From a checkpoint of a small transformer trained on Wikipedia.
Size: width 160, vocabulary 8192, 4.85M parameters.
Architecture: biases, untied embeddings.
Training: a variant of Adam for these matrices, 153M tokens, 6779 steps.
Each number is 500 + 40 x the weight over its row's rms, rounded and kept within 0 to 999. Layers, rows and columns count from 0. Numbers have three digits each. The size before them is the row's rms in percent of the matrix's.

# gate: layer 5 MLP gate, 448x160, rms 0.0644, rows 59-87, columns 0-159
# up: layer 5 MLP up, 448x160, rms 0.0642, rows 59-86, columns 0-159
# down: layer 5 MLP down (transposed), 448x160, rms 0.0639, rows 59-86, columns 0-159
gate59 097:484518480428565501577515522501517510474515526439520507539566569495470446502492425501471566533482467503403513582511483512568510572490509451505456503444525524540524516545550516433541486484460597485465518501501511563493524470509588474543504515469524506549586485539518514592448461456463491532479468541460466480594515542471519503417498472464581483563438495430541488556451482499461468482490508470454520564537525466467453516566520498479483446516428520458534532510471511553508524479517477
up59 094:481587402521499522505452511498471513517439496502520564445469465501471501477447494467457479454495491516491476488531503429554549477520546451519540542514586485472507478402461442563454474526477539482486466477447512501534526499491475439454540558513526501577460544494468505491553524501527527457579499512528584509485500528503464468426581484528488508511474410513477540452500528547419482576530522533478592474471541556490464419525507489516478508443549491519530584546412528531477497434533519
down59 103:444432522506514462505414513492544489489499454485494534571525527442526552530548520558567501583503477440517529473490490470470472540466468563465534670483496486550503475504531462529520556437522496511510480531485508468529458460485576490496466502439490553482474464518569496553527480439583475463516485508478467484536548496542500504443545492492504513508490547478477442480507490431524559480534470508394526526465564486464471522436482467520500465477571489535582516550458477554408501444496513
gate60 099:431521543445488460506554473490486490583514526461457517457481452434415533440438471531476545491546503524548477522530564506492517515451582537538481502513485446456494445506559545482575417522475480496496550431454490476494469523470506497462465530489586469434574548509536438513498507515525491501500499501541548477451485611482519503546528568508397484476508528480551553495527437518528475506536528508486503487486462506535463460511419520504490468567431455508428576534439487502580498513497468
up60 102:515437508516464524538522576524447444495475549442566545549541499532490488471520490572544592564540547464538506467470456478453485503476587480481527474481550545474498529509509577544527570495484387503493509528507461517490443517442577492538502540506561502579469497470518484496494584484485500475453590605510498523505501536479512435507473552485457469542461520503459528578553450445468501515493461481525434493482485477457456513522543527556451509432427483472494551523456477481548490544536504
down60 106:497461411496395449512539491571480538537493419410500510517473442519531464440527504534494503439545479502555514505527501504506559535450507468421503520424450478464526486486488512536559533501542482499496562524530484532528587446439490471486511524530504424591449554534513457497442386541442506495491494475452490501520506466532450452493501545462465584487448518481514548465514502477493508442478503549458510537537446487507461529448467547468467531527499410473526473485488478536521560459481414
gate61 098:496473510520511464541420475531431492516551585534549480511528475522572542494534511521443514529496517503506531490539498486498508497477487440571497518602485495475494496438520562476535423464470470476563478498488449524501470523456483549500540524508478485596534525582498528565471514560593572454550578535507488520486475454528551487494484582528439492432449486530496505438547513492510553567502552508501515497518490475480466470526439550446532440481565396451531560508540486573521501568487494
up61 109:468477509465467522451605473501558507534519551483564478525568479476495448469496453497538538545472483459517504468540497472496496440431519429549550596477498457534501431513456456527462497533467496466568532445473467472522511540614426505559522544555522499528488545466406500510545461559567522538471493528493450499496496511491561494546446511512424473477497486531512555526450523467469511527559538577519411489534542541592496569448440500492477472494497460490504488499472499472572529502461524
down61 105:532508475533493524555499507529535485504504489432509574497547458548467521527502489456494520487482486446518473471481536547624467478469543499511585528515541535457447525486556512511476541404445477527541594517566433573455595500523446498482433552492462478491465537511512516537492432508477527543483485580462501523524467470513461478506438518457532583493438527479453528496511524510532496455403552447548470555446471528541511578476429480471476477516501494493492465488561500439550469509425499
gate62 102:420501485499625467447495529438484455598524568508520518473489540520520513478461503466526604393543478482534484517526484546557524467449577466522483525502457530514508402442410539501449429476500477484458542501476499442523515483578548527583452520521528518517493482475495493478568520533489494434466495551512484479480488451565470481523432461531486494471551453524503533522568502488502538480470510501515517506531447489508520551514490441529433542516449513463499489553469444525526486590447485
up62 104:474457489535491529500550501560489550528493529481515510463548520527433554479537482516416516608467542541406484448487482484534514532472480482493512503527555502463497565495461439556467494495525472427512509523505573453526449566465525482509427539488540501471505493472503444487497548598575522498495550454575528582444487472530535510523514458472455495493457575516483506490455411529470552465476458521549526435504495499474443568555551540538594482541540521500500533516454494548509431440538524
down62 099:417516480479497497479460485470530574489416491482535415554519508511453515554522490536529521627476484540446472469488504507537489491491527499480524531475474460421552508483549517515531490529595510510437521445566471481476488481484535558471508465530467532485448575483509428445519442452459499492462594590566515479457538481459462493486514511512449577522514514512497460492474511415462550418570448523570435496468499536511505427498526502546505484497551564490499496482522512594489514534507480
gate63 097:528465488429504517508431512477449527462535502560508568508451471500510471418504501427540552536484492466511471494497502447522573461469543507535482468493475515404575434512477540493468550519485423418543543474586505538539530460537509459409466516497516479454516497423501518524546534496550540451475422511469485445518486557488469405534514448462525501492533505462513536478541535483462514409479456496450495442502498551522574584515535479405491486464568518469534525465542516479506488508444499
up63 101:511538438477489534534502486520468488570538493563494558528533487502533568443535494480466521452511494536515490480472450500430586489492479458535532498445480489505601451492494507508528514470551545547549457463533498506501521533480504461524444653455518427452523542441500532501483510501497458484517506522466402547530506523559460542456444534590570554542557532464484520493530511536466548491500508504525484443545457456474492523482552547535528538478543527503380555445485498493476581486465518
down63 100:579525460522542474496520565467501571542500464527515465434501492516506515548532545600499531475508519539467563488523507496474563445503486511517524454492516462498480464591490500532516441513454550494522454477530529501517517483482450517481554609496541527518535520500568495526549496530470504576539441530500522427455473518532509475378491591544501460552511572480575377524554489530515496488594482541515509516498519471500545481496460527567448506506609442484520533522505503496500486519516553
gate64 103:440540494487511562491527507461461492541511478505475453556524496437502519496475495512454444451503543442542488520529491421472517459408471497531552511519436481478501439495502532468501491515524514504574493482453511529539528499467530501493533547519509542540449571484443479460556507507517546541533483516540429506498495506449481563432560539494531542460504491534433443533504498513431554593536580542485541607586515498482592472558430534486363526514478544467483475442512486474501488524465465
up64 100:556501422530485524440434539538463589500407463555531459521496490537481414531439536442451463439512500480457460536548475480525514508566486500459448507537455449510420525485538497493477515488484495533461559452469524592552522529509501536512461544471439463472482459527536485494520563566444435521516564580481484515450511474475485438543480493520509510498518509487533554471488437573450459619498471494563542517509527503480540510571486504480516514573432507522465503576508487505506494448490533
down64 112:522478475434537500503453579564536475491510538521519488454449434471556510521455472439544496550540502509523482487523568498456514528479557561529468484451478545473541489502549498557460473422562497422621475535496523459447455455428553485476462537467481544528518531473402530416484516482502522495550493485475425493504486510467504481453497506509438390483460504517540549512491550487456421534466506497467552467501517531476500445528552455500550501466548460418507568544533482539526459509447515
gate65 098:534567506401572506499552479465529512558498465508513512530480437428564488474426522522502512511504527485502537521574559511450480481495562533477498516482439563455484497491467550502491523528509566496495493471582551539482550413494540473430546474558515564427560527478483516496502499496483491473495551491487462541595506454508477480509395471480493483500496484565536545463507493526466565515541511516602487470479533572518427489487542488426476537504431526488412457505554474516541547438463483
up65 097:423515486492394532464478520480576526542587424489448536535507508489470496459494497517482523489538517510484476463485462489443523463529494475523525420489534479388570400495533504485485531546444457508551556515497486532532499513490523508513447532546575503444538501509444499522524534426476580515484518481460562496488474489527492502491484407504591580560531460440497544480510562454546520525476479460475471477516517536553485484538535494494550524600485491471502527547451450528437446507559548
down65 096:499526544461544497532444432518479438443513481486565562489498524470567517463489514465426540504513518435469582511473560511465572447466554472527560543544496497584475395499524514497472516466426539534470470531450508525449442457493493534557495467489478524504472536529488459495479491516444455574422504508503523508550466452503561526431469512513532521474521518541489454560466511639545562501559506562464513541524517454475426519605486479529528512529520512512477495464471488545490533484472491
gate66 100:502468524547473496527475594549501556471478514553597513460446485539492513546552457530428570496618512498464504545472444564434473547437502486515515458560543552503564483484556529453504468492528560468518484519478493502436469491507538463541491562439460538541470537433547480481481443507493492452510482529533511579513486532559487553494470478473473485577447475472487566485568508512592503485479447466454532463601483472488488457496488521560456529530453478504448455466555513544487510461513513
up66 113:562485478540483464536489483467487503490445461441472464495506447469421517527477485489548454529510508479486458502506411450509520448489445441483541494489516492559517539486498536431524493515469543530595537524472566497508518510438505477443549471550507506486441491518525503549483605544532551494451486425481527391471484549425487529529563540529506436455485423511541485508542484450488447516503565549533535471442563484506510550490501485586471485452500574436544553474469556535535503428552536
down66 098:446476532495486484526534472534521613478460517490437457500476492487479581492501510429541569455501464493497506494521497493531447465493465498447511464454518460447481427493517542482499514527561474544509474470542533425537498486510476524502519550498509523546531496533488577594460559554449510533473522556516463471474469528502488425551553488534496566443517599457512499452534481439523478570544546555482527517470565621522475522474543542549489491527560541491454451518443515502433500544515402
gate67 100:445533470486509462410524483495533508534532538454477491472510465534454559474445503522468477479491555524495523512485511484503482497552439544478479509498479571562533570539506592518475491443486512488484416465485590501596520488526505480481499484412501495564479460435536536492494486487542479521516500491537446533616528560562524443511537477447495459481462521499546470446510504513475449567471479582482502523504479569445449458453419547498491437503556456441502463572456499529494494550440422
up67 096:450484487368571501479488584469507502535508495467531498472495538537519565582494555488456516490465534546507523454443577530452488505513542534485527457474587455499483532466557461506439506435524522542480520573536509519476486501465472528472545479458481472508512522519511444484551409383550499493513465498473517511446481495495572443498497547546421456513451497463497485486466481476520538590519470502538482565466451472492511495547497528499454480481511429505493602404548493506497463531561479
down67 102:577623477504473502551462509582575414528492532429545512483490488500534482481481560513511507457522503500471467543490490577512534447529498534462483471484513463479502473533489466502498485506520482512483496427559493451503492592488524483524506444493511438519545529412497534508504531511591493522572551513535529507568496537446502462536469427514499484540433520547462534457537439542582509552502557510506477516558523536416495523452547439440532550425476547524573510460521513523549522531443467
gate68 097:522470500479427455503536486524529457520541514512542562535571445551507483432501545463510483506457487516552462503437536479598470521520537493615526511524521461506447508549434514479500503465633485459537460497483527522504440520492471498554408473474549517516484511461543558471431431561497549486540553519517511511509454553498459550524514460507446568485440460533532563501496492580475486439517555515483567510485513480542478536454523477410558446495555565504492492530481499500474508557541488
up68 101:533445554558473421465502514512484544580494549531501439541536518460505525583443505511483511491450574480435536485486494446437520477465497600471573555526551547511520526574443550467471489519486470564534514460471418482383485554480506524540487459459476506548464494567507478496530474493474580414490498534453523531520499543536482526513558431508513527477466490512478529565497515520529526434482502457507475484517553476547479460551528441492512470456518562422470503514467536468549470447456530
down68 099:466495512450516509508554549500521532414492523467479488532491487546537508573458483546472515491506493458444502539518460488502550596527569526524495411516559475503496520435613530543498480501478477434443504508541494486480484431491459459601522517536499425461560510510523474498499484455535496517485498475532466511471449528572501560499519467515485366459488525516518434506507492483531481479490497616475523482571572477482458513486565537443502433549470484430506525501564486517554564539511445
gate69 104:484454477533522535476493485538498618494551521488528557531524378447492513533504505456562500472475574567481513511491501463481464540519524592433440453427583437484427469526459475493488557588489472476488480469461416484508500517534477506524474505564491555467525492478491504577497490498524560510516515458514462506459490524472488527534481502524560496475482526455487483474463444415486562561525453532471475526477610485474474499456500536447462507502502537456501455491479484462510448566550598
up69 106:509453512531546505451505467522470422536535465540512508563482497568496524531535481476459571495502477433529503479539549500548467528497423560444500535535452464468528647525457565538489515497522553499571506505495467462504436497493484466541489516521493545421461490504507607532524557485577511575506542489500518444469477536545508502470542512513434498587457523533487535434499459578493461457480472551524515509558515443467516538474478437563572558476431474493499563490535466479512532491526487
down69 104:491602495482499472452525466441502478505504430498520563553473607518520505484511514511570461507516443532508430489562574479461527446502455509506473477508477513493556602403460529499503502454507520500468514527517543528511475478380511476486462521495491531573513477498523491505478516443484516534439493486527505506405496473531495559471551450472451524442497525508527548520485514547537523423469468465463496545443518519539563489472383525464488465456486485474500417531479442425462451506523425
gate70 107:470469480456535463538500608514490531527522503478486510505544505555494565512515513495453540558549489491534525486500525437513428530458477430501496539527545590428474539512505517394501450547455559537471478471419505476509482543447469628513433492502554517496506511480536520449457424467502523565518524562514444491457537459480504501412591489552469558495507526449487491444460483495481601519500528560486437471557485498486488449521487473489520515539512475575512539518428519502469512522520518
up70 103:443508507506494520492510449445516515536538497577500546486521513546461567550465455547491474594505568460475498498438493509518501511420485556523569495570534436582509437444504474514495562501481449540536508523537522434491493504521562507469474428568453454449495499531445482464460497457423527505457478483497541530452524476518546540569497516485488493433501472503494456484526556545499443457495501489520475511395517441516521440519488552516377462536457468505473509459541508568474449464585523
down70 106:539528462554479451510527458500533607518511486478471461493488503555464450494469496450490466358483509542489525512435481606505438473567497496503551476539490473481438501464470474442487553507507504460534506464483534504498506477466454544559482530539491489533484495499490575436471507475448505464428507475462574487417565464487499499490528456591421476507502541575572489631546454492431451457489499503520490494473528482426495561489515491525481481515546495531540534494499556527515529535542499
gate71 091:491590517512485537547514454511452487550483491555510506419535568481544487509469544426535539461498500491483576510530537450552522443479492501481494463475565561449449534588478540564496491540460548532488458403417515523468527554543481494488498526521515451465501477483484495462518453541535525453559464497452529477393484534589485523478491511483486492520485457509512473457546437544486557505465531606595493469442547497485496538471568489507483507595546502516477559505473443496498461489518551
up71 092:545492538565532541520485580578455447465538497564529457439563580462504563436542489473446560478434517497505448512424528447510556479515528520491527587530528453454534503411448501555473498481474488494555505543470436527545484438538504497499481450468478526450409490502476551478484415484520546507515538480471482480493429508460467552544526524538523466511520466496457530497463475516568506517495507558550483553573470513514499507476422442473437473546488508493397542492533465516481512489520541
down71 096:495469503452496457541493490487466581446501471509475480523484487447455513493478464607535568479497499504508467554471470535412535523548471404543535515543533459537506499461487538495517435485466458465518547503559521573583540547510500470422485470517526496565515521484579516545535522519447530474446439477462526462443380587475483440481489546478482462495573555544511538471516461471464475533529429487488450507538480472551558440502490504517532469434513490519554452475552484546499473556490461
gate72 099:493518523519547473503505466465571600487545458465474472492502458540531538517502484582489442499529509464503502447455534518545480482544478404502480522424536442478515527543513525521450514439546428606505504545509509468483468489595475504489516463558489433447530468526566391495515537436516539429575470480396498489495501423542476520498448504466511509524574502469512463506458473458538520472500471410500478526464562471550457471497517456454437529521481517497547507497556553467481505539488493
up72 096:523516552487510402466477521440523491537417512502526500490498517554507476413503510528538427487503481476508564536465488506499501533481484490476528633413501525542467492506517430502482531466512470430478563538553441522459543529535559458508470452427412458435506473562514491432545466508407482454467457557514487404523515568462580458508489517497517536483504534464527506556449498534556476525484569536523488475433509447532504467466466512506537472505508427531518507504515485494482544570489475
down72 094:490479446549480501547515507503549485531528527508479475565485481512568479581453496441460423535510548563530412549515502457452512504531526548491557454500572482512474507568451533559505455564524526471428446497479522503475490526519498615584492470555537524451504507531526469515524592546512483466477493489504523546523454493570525491450506523512497482519525539448457439527511485496472533499556488524487507517490498543448471564611493480462428581516520505448541447549442419511519462480449443
gate73 106:476500475557523486595501501433435549530544546501490511546552460522527511480602390434487475456474548534474500543482440504546515557471450580522534528575526521542547479548496524491493460534494503448444442411481530498556467563481542509556524594513541537441534528483450437500447472495503551499519504571542518538414472490475530490529504469508501540524545461457500484477499467542411475504470527469515487436448471465501506451570511525497513538531540447489506503538494472542545454561510520
up73 094:518469465577640545498553585523523478473477475488521556500468494589493516516511504486500444514534505472577510516477524497496459490548537534448493517519460526508492507487568430489460505472499519575483561538543492464519472486452576452471488497486463475478494504520538414408577474520384523487476494489513540513428467538494432450501460523561521507516498495554473495540449468444500483526525470463464516468497468475465476539509494516489604542461483581522478437511510412504575560474524509
down73 096:482442580490527438445530509514482549551552507546495546498486456568517519535505454522519450532509500578474571493478524537446465497458514498536517508497564523448511510427505479549514463524551460484511539414529531536534513558501516434490508437509502547609495432443465473508486445510522491550492547512489469560443478501515490494533495508527581515467552479412468539587438537555497401477516486491454450520517482528452504492548557463521542446473569577473507463490564505477566553503522532
gate74 101:525539551499425470519530495503453510591499485452524561489467438512427439551483506426504480465491514488420560499558513484449539457507472473572487550491485461527519546531585444444496500457460489474486486466463453483467576512534445565510477482500520525530546533487481449559524518489440518463544511569546598486559527452468591478488523501434527520445519553484546479457505543465517552527485471469508498451492562466510502517526563518492505542501535559497578471566466475579501508537474415
up74 099:444485433506530507518498513474552525503500520464497420465497477532394468560452466443579516554493487501512492535470519492509424528460533480431553464498445485526448501479508555603535515531493460430459525554468493487475499476470571501492406492538526538463502471421447484554556475502425476540461504525478466518587498478460460545458514452450508468460439492537491493463450524522494572484434484597461465512476509537509471447475488465451497488444496506515507512473452515454575483472409446
down74 098:551492540512523557512550494527487476435520477489528549460531475480565535492499562501454457490485543467489525439517471446490473499523470445501490543492484522425485477547505471444479583493465497479500461513552502496539500464481476521375496444551623443499485480492450450424537397532482541535610460476600542485503531548527514534517546496478535465494470502527542511512435438498467550584469468478487501482487454515476537569525504519447494491556557553448515468510461515419507542526484467
gate75 107:481459466397494522460505486572528509525489438445455462528426528466504522526489485510495544501538454474485455514436495502489515509501580444509553422454551494449607423427459490455415506575456452475520523466545502540522505517430492484419515540500488554504445526530463536514490509485473498459502590518508405461495462492533491501466515498500523531520549480561525505398470516553487499499609522505495502486522546411497511555510554551524488560507547467484485528495562517532474467535515490
up75 099:459473508549562501466446478501514464520503476475530440542520468543457520554520494502530435539473520571402524486473522508494531464538467543520501478510529535470465462497559476507504444545472479524474545545508454535462493499442485549500515522463507451419491547515479401426452563456534519444572454472545550546492510462486537514557542489548478508432575496453517523522497628520484522502522508581538589483458504563539493492550492472458552467508513513482482434475440483520437477465421572
down75 101:526409572542487440472452447495491487552564458550499524541471484513507491526476522519487508595531471591469552414446430507490533577489460501498484550533494389470520464539530504467517450543487474494520495491560443557421458487576496497512561549488496497510510448524469527497464486495510468456490574523475454505490579548572472523573572533523463468519472504487519447549531493523456456536468412473527521501532535463558541523517530535471444544495465443484565531497498510540514538557505534
gate76 099:527489474551571468538523486463466514516528563539538488543484501505539493535405551503529470542540452504516465465466493576513528529560484534464535496519548460476614511528504497442500506512498509505485468464555493584437533458465512482417503453455478430545461482494455440503552504517545520497466461433469499476492524412477524504431496472534483500448495488515483434480487502501479443528505549340441475562500464435526581471518524451550464465500425493474488480436505464515546518515552530
up76 094:469520442453538526520496454482536447513499496493505478567552471474475457468472469458548534507491542420505449472521510465497502502468454489410527538481447595449523479578482544490443446523490558473507564476455499489520452509487465472450520545574525519485559494530532544491468448518507569517473498434468537550521429534514547524500498543560576506450508504495495404508494458479473466470544462541506552598483457538467517556461487510489506454407547494489521506519521508532578421471382504
down76 095:580507515505499436439590494473484514473514500492515497486445492529501514562542542564453534540528502534521462506511549492491540503452490507471523409552562450552503481479504447567484552473476525558496599509482450509482474555492483510474476504498542453483467482472525562515542508523472538488487478517485463481519513524526522464470490527461474580491518531572424444368512506551439463383433516525491538497470543507412493600498555421516501520532461502563534489494500492504559469458521435
gate77 117:498499460533542564459562491519471504559526500510579526476427480446534512522545507529493472511551472482551461562462492479463464614468533430513574544516512473495544433465492517444441500542481496501415525483454424527515450479562475519514498504414497459491471537507487572518499524514470497560407473449449449519540490450531444536507482522584579496453426497483523451458482517487439485459518466475455546532485528529513524525470508455527457494560510461471507500558557503448488473585502576
up77 101:456440486518497448531453523575481477474491483488489435475450497503504579501465540532462438550565423460500533493477494491422455508516542446438541507519574528512523515509475592471468567458534490418522477558564483510473482496474597465458499431530459479551482502480485487529505463510469465509575500530502569569478511499504561436515479478519549505523482458508503518502510473510539537504523488473446508619533451528507513493541485474495523517438474501398473424503418506389500494440501495
down77 099:517513504483528492448516497496507510478542483506513497445518477565511443496460538529477510481479506424462550466530508438489501476503445466528501491421526473450519450544534475483432488488487543556515513506496461487488531584522500552461321595479490597467543558549536475515499518546538523556534508472480562531510547479502524440550480548483596524511507458508500483382534516523479498505542485504550512472468562446428528444504520479543478455466490550534474484502497483424543526443498573
gate78 104:544489457539479574474456506522517528472496485463541537544528432514510558451564488570540546557459509544468515569541501479468450534519468565500523470456564465520531493481521544444558451541467476488522508431531458555526427459544538406467506433493500575527584452425500497501497504493481525503498475507592463513438490522535438477478434502511476532533568570528425488466485557505453513436538485438511502478507466505524493500503567531537463467449582480411442508501506514556487464514514498
up78 105:451457478501488482503485489469529486450512499505500478484446466464508485571426518471508457461553523478539448520450519480512479396522525522463468485448504501511573541480508487444495486527483507542515511524514461508454516544486472461542478495431489541466477401579481500488571534526599494487445542464455453554459582548487578536447550431537463505487464486436611481467466429442438488584459524460492510466510532550536399517481452528440474521491522467540515468530452532485552486494543513
down78 106:502522535458446537478468489524496495533556540506470486482546467513446410500377493511495524467517442491471480576509424547502529460497510540532465495447445468553564494517474497548486479481524497508507502537367575563479448466495524550490409470500474455504508526537504506488503564487513517519492478569515567535551562469496441543537481555533447570466491423416491487513490547486467521475485467488412466507578434462485500494553499533485544578531487515536520441531512467461543481448479525
gate79 100:542485383482527532506519468533475437596513509484521528507541547556486520492587486473488519477511504447562476472487507507444445467472434464450528493500494512551485505515520542570496464529493508469492478559490466478485536476493561428402476499498488549501520432568446515444561522548544562482436535527500481565564523468552518404478521452500490611531496538516387563527535447557466508482487494533507527505473456543521501535430465477472489477515520543482461483508527489534524506456495583
up79 103:447463568518521464517500453465510525483548496451547552495501548491537525473490530518497503487475466473523487570426480501419507463453504550451498503467458471472514574498560499438500532514495509489455516518437508492493534385423493499540517493444511537470514470595483443518471464597490501503507535516488444382472491556521456493527484457479525496527500540533505478464478591512485398477516527379480525512477434526562502429542569455522548509542447511519520440482481475492494552484559464
down79 106:513450521450496386519576489504508565530483499461548569503469501508474491521495512488482529512539489532430521479527480493519485525417539517424547484502500502478534511534493436484541492443404482507492518499514464446499481452504581484487620521426568518494508410490524485490468507512444456503500543448474449501529501580509539538452466522494495494505557550563432542390473471507548527462462530529484505537550477462523468476500422412464560460589497468506458504485489460491519475437472458
gate80 102:420467479507502542442451473525505399496470494546555462458582519516501451542564545495474461508464519442529503504519507524509456506450539441482498481511486517607557488417524506503512516507515439564547506477518451480513518513473501513445479499522496489506454419499480483538485477520548537517393476536488388469552562511456452454472431500431534531548546442556513500476474569535457543443531525455507412578547447520529538523492446496567491479520516478481512475527510525481500523522508583
up80 096:491477471480468513515516488488466498474502495480478448490529459539504540504520490477546562467535508485549561502551480527476511572522457512563453533550477493463524553487483454534470506518425475519443505467491543512529532507544502442483515522556488485538544512428510500600428557566560426473539411585524474462479483490599484503494543491537435451501407503563468479505479505515471489489529449497549595465433567400512495475472450485525496492484518502571484434543442406485515542446473500
down80 098:502554546509504479517536497538511498520449453541469552468548517494507521450513448513455476417480466522516471453515407532422503481509485490544508435554508488574496459510546423515467482475524443520526494542564485529505496523496451500511447409459539504485528494572581431542519524476459521408455463521467553484468498503570531442511557530537536463461514504492485499390551551509453511538471485489517536465499477488581499448499466475580562513484500523522554458586536452556473501511589555
gate81 109:431523533545505499447511512542443576555496497574548544506507503508505506471414506468530501510512558570491540434473471465443491509536496456559579543480557385563510446438469527437448454456492454524466470503493467543536461513435519492522497549506529453435468500483435435491493463450457522474406501521436486486472589543517517479483550502529515542455499457511511528430493555527452504435486478464455505520493531512500512436507490513531552524490435463527465512550602551497503461484525529
up81 106:509429522523395508548475516554477494467558513504465492526540535497545567500502458516489500446489502548515544512528476550520493506506519592546479450472500502442414549505496397431523484531481496489501516511477485547535544506448540481503507457558445493472439452487480534441483522448408501509534530485485525473532546591521495514517496468505583501546464515489423462533475514535465462548487516471578521508391579480549467474468534540546529515572486531561488590548552522543457519552537482
down81 108:503513493509455460535508548517508490407436460523491487566501495519553467495515403546461550467455499497475490484551426449494522488488474508532520506505428494524435547481427451546472514514486528479446475492539521468453460425561516512401485475511479511510485543446580477524530478475542467479520441496520493557462519529415497498569543497562515528443497478459474528396485523514562548497436466447444542425463546493498468495515470492444447557475478488504486567535463618512561489450502482
gate82 095:510505491496516603431466524475457584516454513476551468534506481509505515466496478469519490540445560583540494482454473567513554510513498451540506515488479390511532549455475494528466492489476458505569498535501641551513549461500552489507505507479438547476540460547516435592497552499482457488440506449447516409560480537535475429471532522533476532513392460535481524473466542537459453459490529555484506487437535506538473471473512550501568456465531473448488520501492540510517519550514470
up82 104:492481498511511578495526553572549509551491478439489479462529471520497455547444521525510580515455505507523555450535503501531453473524435449486554394460506474496508486479472529469480541568504477498523571414435545454516478521502455537535515469466481438467457506490509573468491463426533497562417538458454538479516534587483506483467500423519534490472407447488497496489482515538520448496531435513437456521440514488514479554427511595518513458607497468517476523506536471507525464491514431
down82 098:477465446468513517533556465492544555476490510502482476455500475519532521395529457538539569514501542487521487497550501472535525540368533502516511491431528538485584517452464518468492509514482530483589495484589560536492476537535399497508524477510440494486514521489532468462485513464528489530550501470547454486551502451539532554491411465585473498463545523494496485527479516495568501463450496479427637475523452443573538453460504473489481473521562526512497487522469533495515535480606488
gate83 092:520546448517495496491522466434532556498541567487576481541539525504496469517482496447512537490547508533517514459523527506495505512515421514536489411496490462497472483570526490545454530487524496525481522492480551579455462502563539499595528532538516581483488516461454526520507507556546445529485488498444575662492504432519468542500539526486472512451498498518524518512541492527512517487553497453361493557485524503478518519541514462501483619495439538455440455478549471489556509537487432
up83 104:592509488515502444564475461490509497482500491504455447524499415552460513508447541565496481453533436459496489493428462495510470421521428559498506507518447429439459527453510450450522461526470522493528529576512525451568469490491450482475523456503486505495527538514509445445597546465513533437513494449602479473458471474469512505492510620497543554459450526531536484496500488538480531500508555469448480574499523531475553455533499522539523482552461551502482464495589571490526546486542577
down83 099:454489496455548534514429568533515503529422577497484474429537565518482457462531525502500510448495468533494493575469455431526530547562519520483574478435518513466420486528460459514520452566561442524523492501516552456519471492536548469526519585497485522479541495525550459512408481509531553507468567492505482514515462477473479492459498561469497446524514517495535562396505498482513534457472533531529546524469476541452571505508566542495535458464534496572611511528443490480605501511502463
gate84 107:426485454495546502446582529445483543448517575480501499493485453536507482462490563497437524485507468444541640555497552493416533493486508489499435488519462419472436560488463478429462450499471463563435560490529465525534445507480490500487565424459443513511522506501562574535488392414488524528499563521535475486482564499595513507475530576514491453518542533475512490497478519519507520492509501501536536523515560496523465558513539484549535552507471442505506506489515473454532514492473518
up84 101:413502529469528461472497537540512530490507549534529452530486455486517475442466470525536456476519494524455445464550539505543487577546494459503553496552472516536505470513526492446522563399530519474523492484483465451473593470495458468505492402542473506546476498499453571491615427515473469545529447500489521459470552457485430520511507504535539452543546526442466543506535459445528551477481522506464527494502469479567540518576467467545468577496462543535567573502550498475431473555438556
down84 099:503467520529491503436473446585489499550495540458423523467505526467449414488509571487472497491476502493537522506387508555479509481522542497492473476445559454502421458576442522439521546524506530480450525504530523500500490530516479464473439504470532460522488529428558433460482497506508439468502475489486398475557486513481476484485465532622460602493480497537452473496477486423478536469529502470489524500555506473568437491530572565541588494466505463540516530487521397482513489509505481
gate85 100:525449472534505403495496432482527526512492481472442530508531552533489460550491560525523533534527441469518528466454497521520484531593443553480484475536569550512553547557478504470521480560552592490476556450477550515442507412475522491456484486444471498517470551517517483519460572476516514496540546478574518559502493501405510481533498463415492506489527532487476436506553507442453483504583487520525472622474437451486469507465554546506547529522505515494485510537410510406491537506506497
up85 103:433522535638502535535527462539432520560571525485455528582517498551524568481581521494593562477512448506528483487441411516511495506502450475460473456465475521461497429538442514502465524476501463474470526525494552487530460492499514503507504542495528506536501448465494492547545465542525482547411547517463519470437515459489439511541576467455467514523470465467441444478460525527564438499518530472515425491530542549471497530448557487531476507559454577480480538551570483478539495469532487
down85 098:535463530495540504475555479516595466472488482501447482490548500497460507464510477506527455490493522516511587495434580510471538437498505534503483539451511435448511472564552484500489517488514557483509431511565506499479549518492445463488592483490508389434508464503500456491454525509482526545528445467470503468437440500462491488523521452521468449511583565514556455596538539442474525449516513488532429547469492528467526564509464516504577480621524512604542515483497458523469467466517445
gate86 101:436456487517540568498515520563528513506463512517555512566509475416448437498507454577542506568484477452532463558443523547546450553442514482486404511487541429520484525440485529521522496495503461552469500456527535478424518493459489508490558483464506506502473488479558550567438434456481498507465515475518439464434443601545471502533469462562518465488464500521507522508481490465434522522514514489437509580528405541426519445509450524470434481465498452482514496498558479524513514592462490
up86 100:519468500535544497447529544499535554545471500512529457542530589471462575542565409473550515496461419473448447545457500496548468548504499446532469508451478459513490475491504555535534502437482492466624426424516522503469500550497559499557485574469551497461474442484463534480450501512596500533450507525455461512491429559550489567509489494535439495440501476498525532468472539505443477543516548521473496507596492538508539487516476519507498455521429491504489512565535513500443534522577462
down86 096:578515496491509439534479553464511507510452463442483427491445538460523528488539512422486466550538535513531484470532506437467515513553485581512516489524455515508506501628477534523461479479515538508487477505418490535451497479411492542534658560509531482431499501532558518494513513518437549475532504486544447494457507572544497560519483537509511505496448513499533500679487500516548504508470546506512528494447539466499538467516523462492480552449516546447479482488504544529494459503522477
gate87 094:499541482447501526407559515552466549552505516534515577480535467465477489454485539510547474554593481475510512475534550547433530550529491454545466473418582472473471540462495510539464515469509459507551495519495435520416538568509493486509560493507458466482510504564468534522509534528488584416509546522512452535506461458468501410449512482448509507523508523472448445466450513479441446467551472524452509478516401441597524553529484476450539498530513561479509474577507478530503480446498475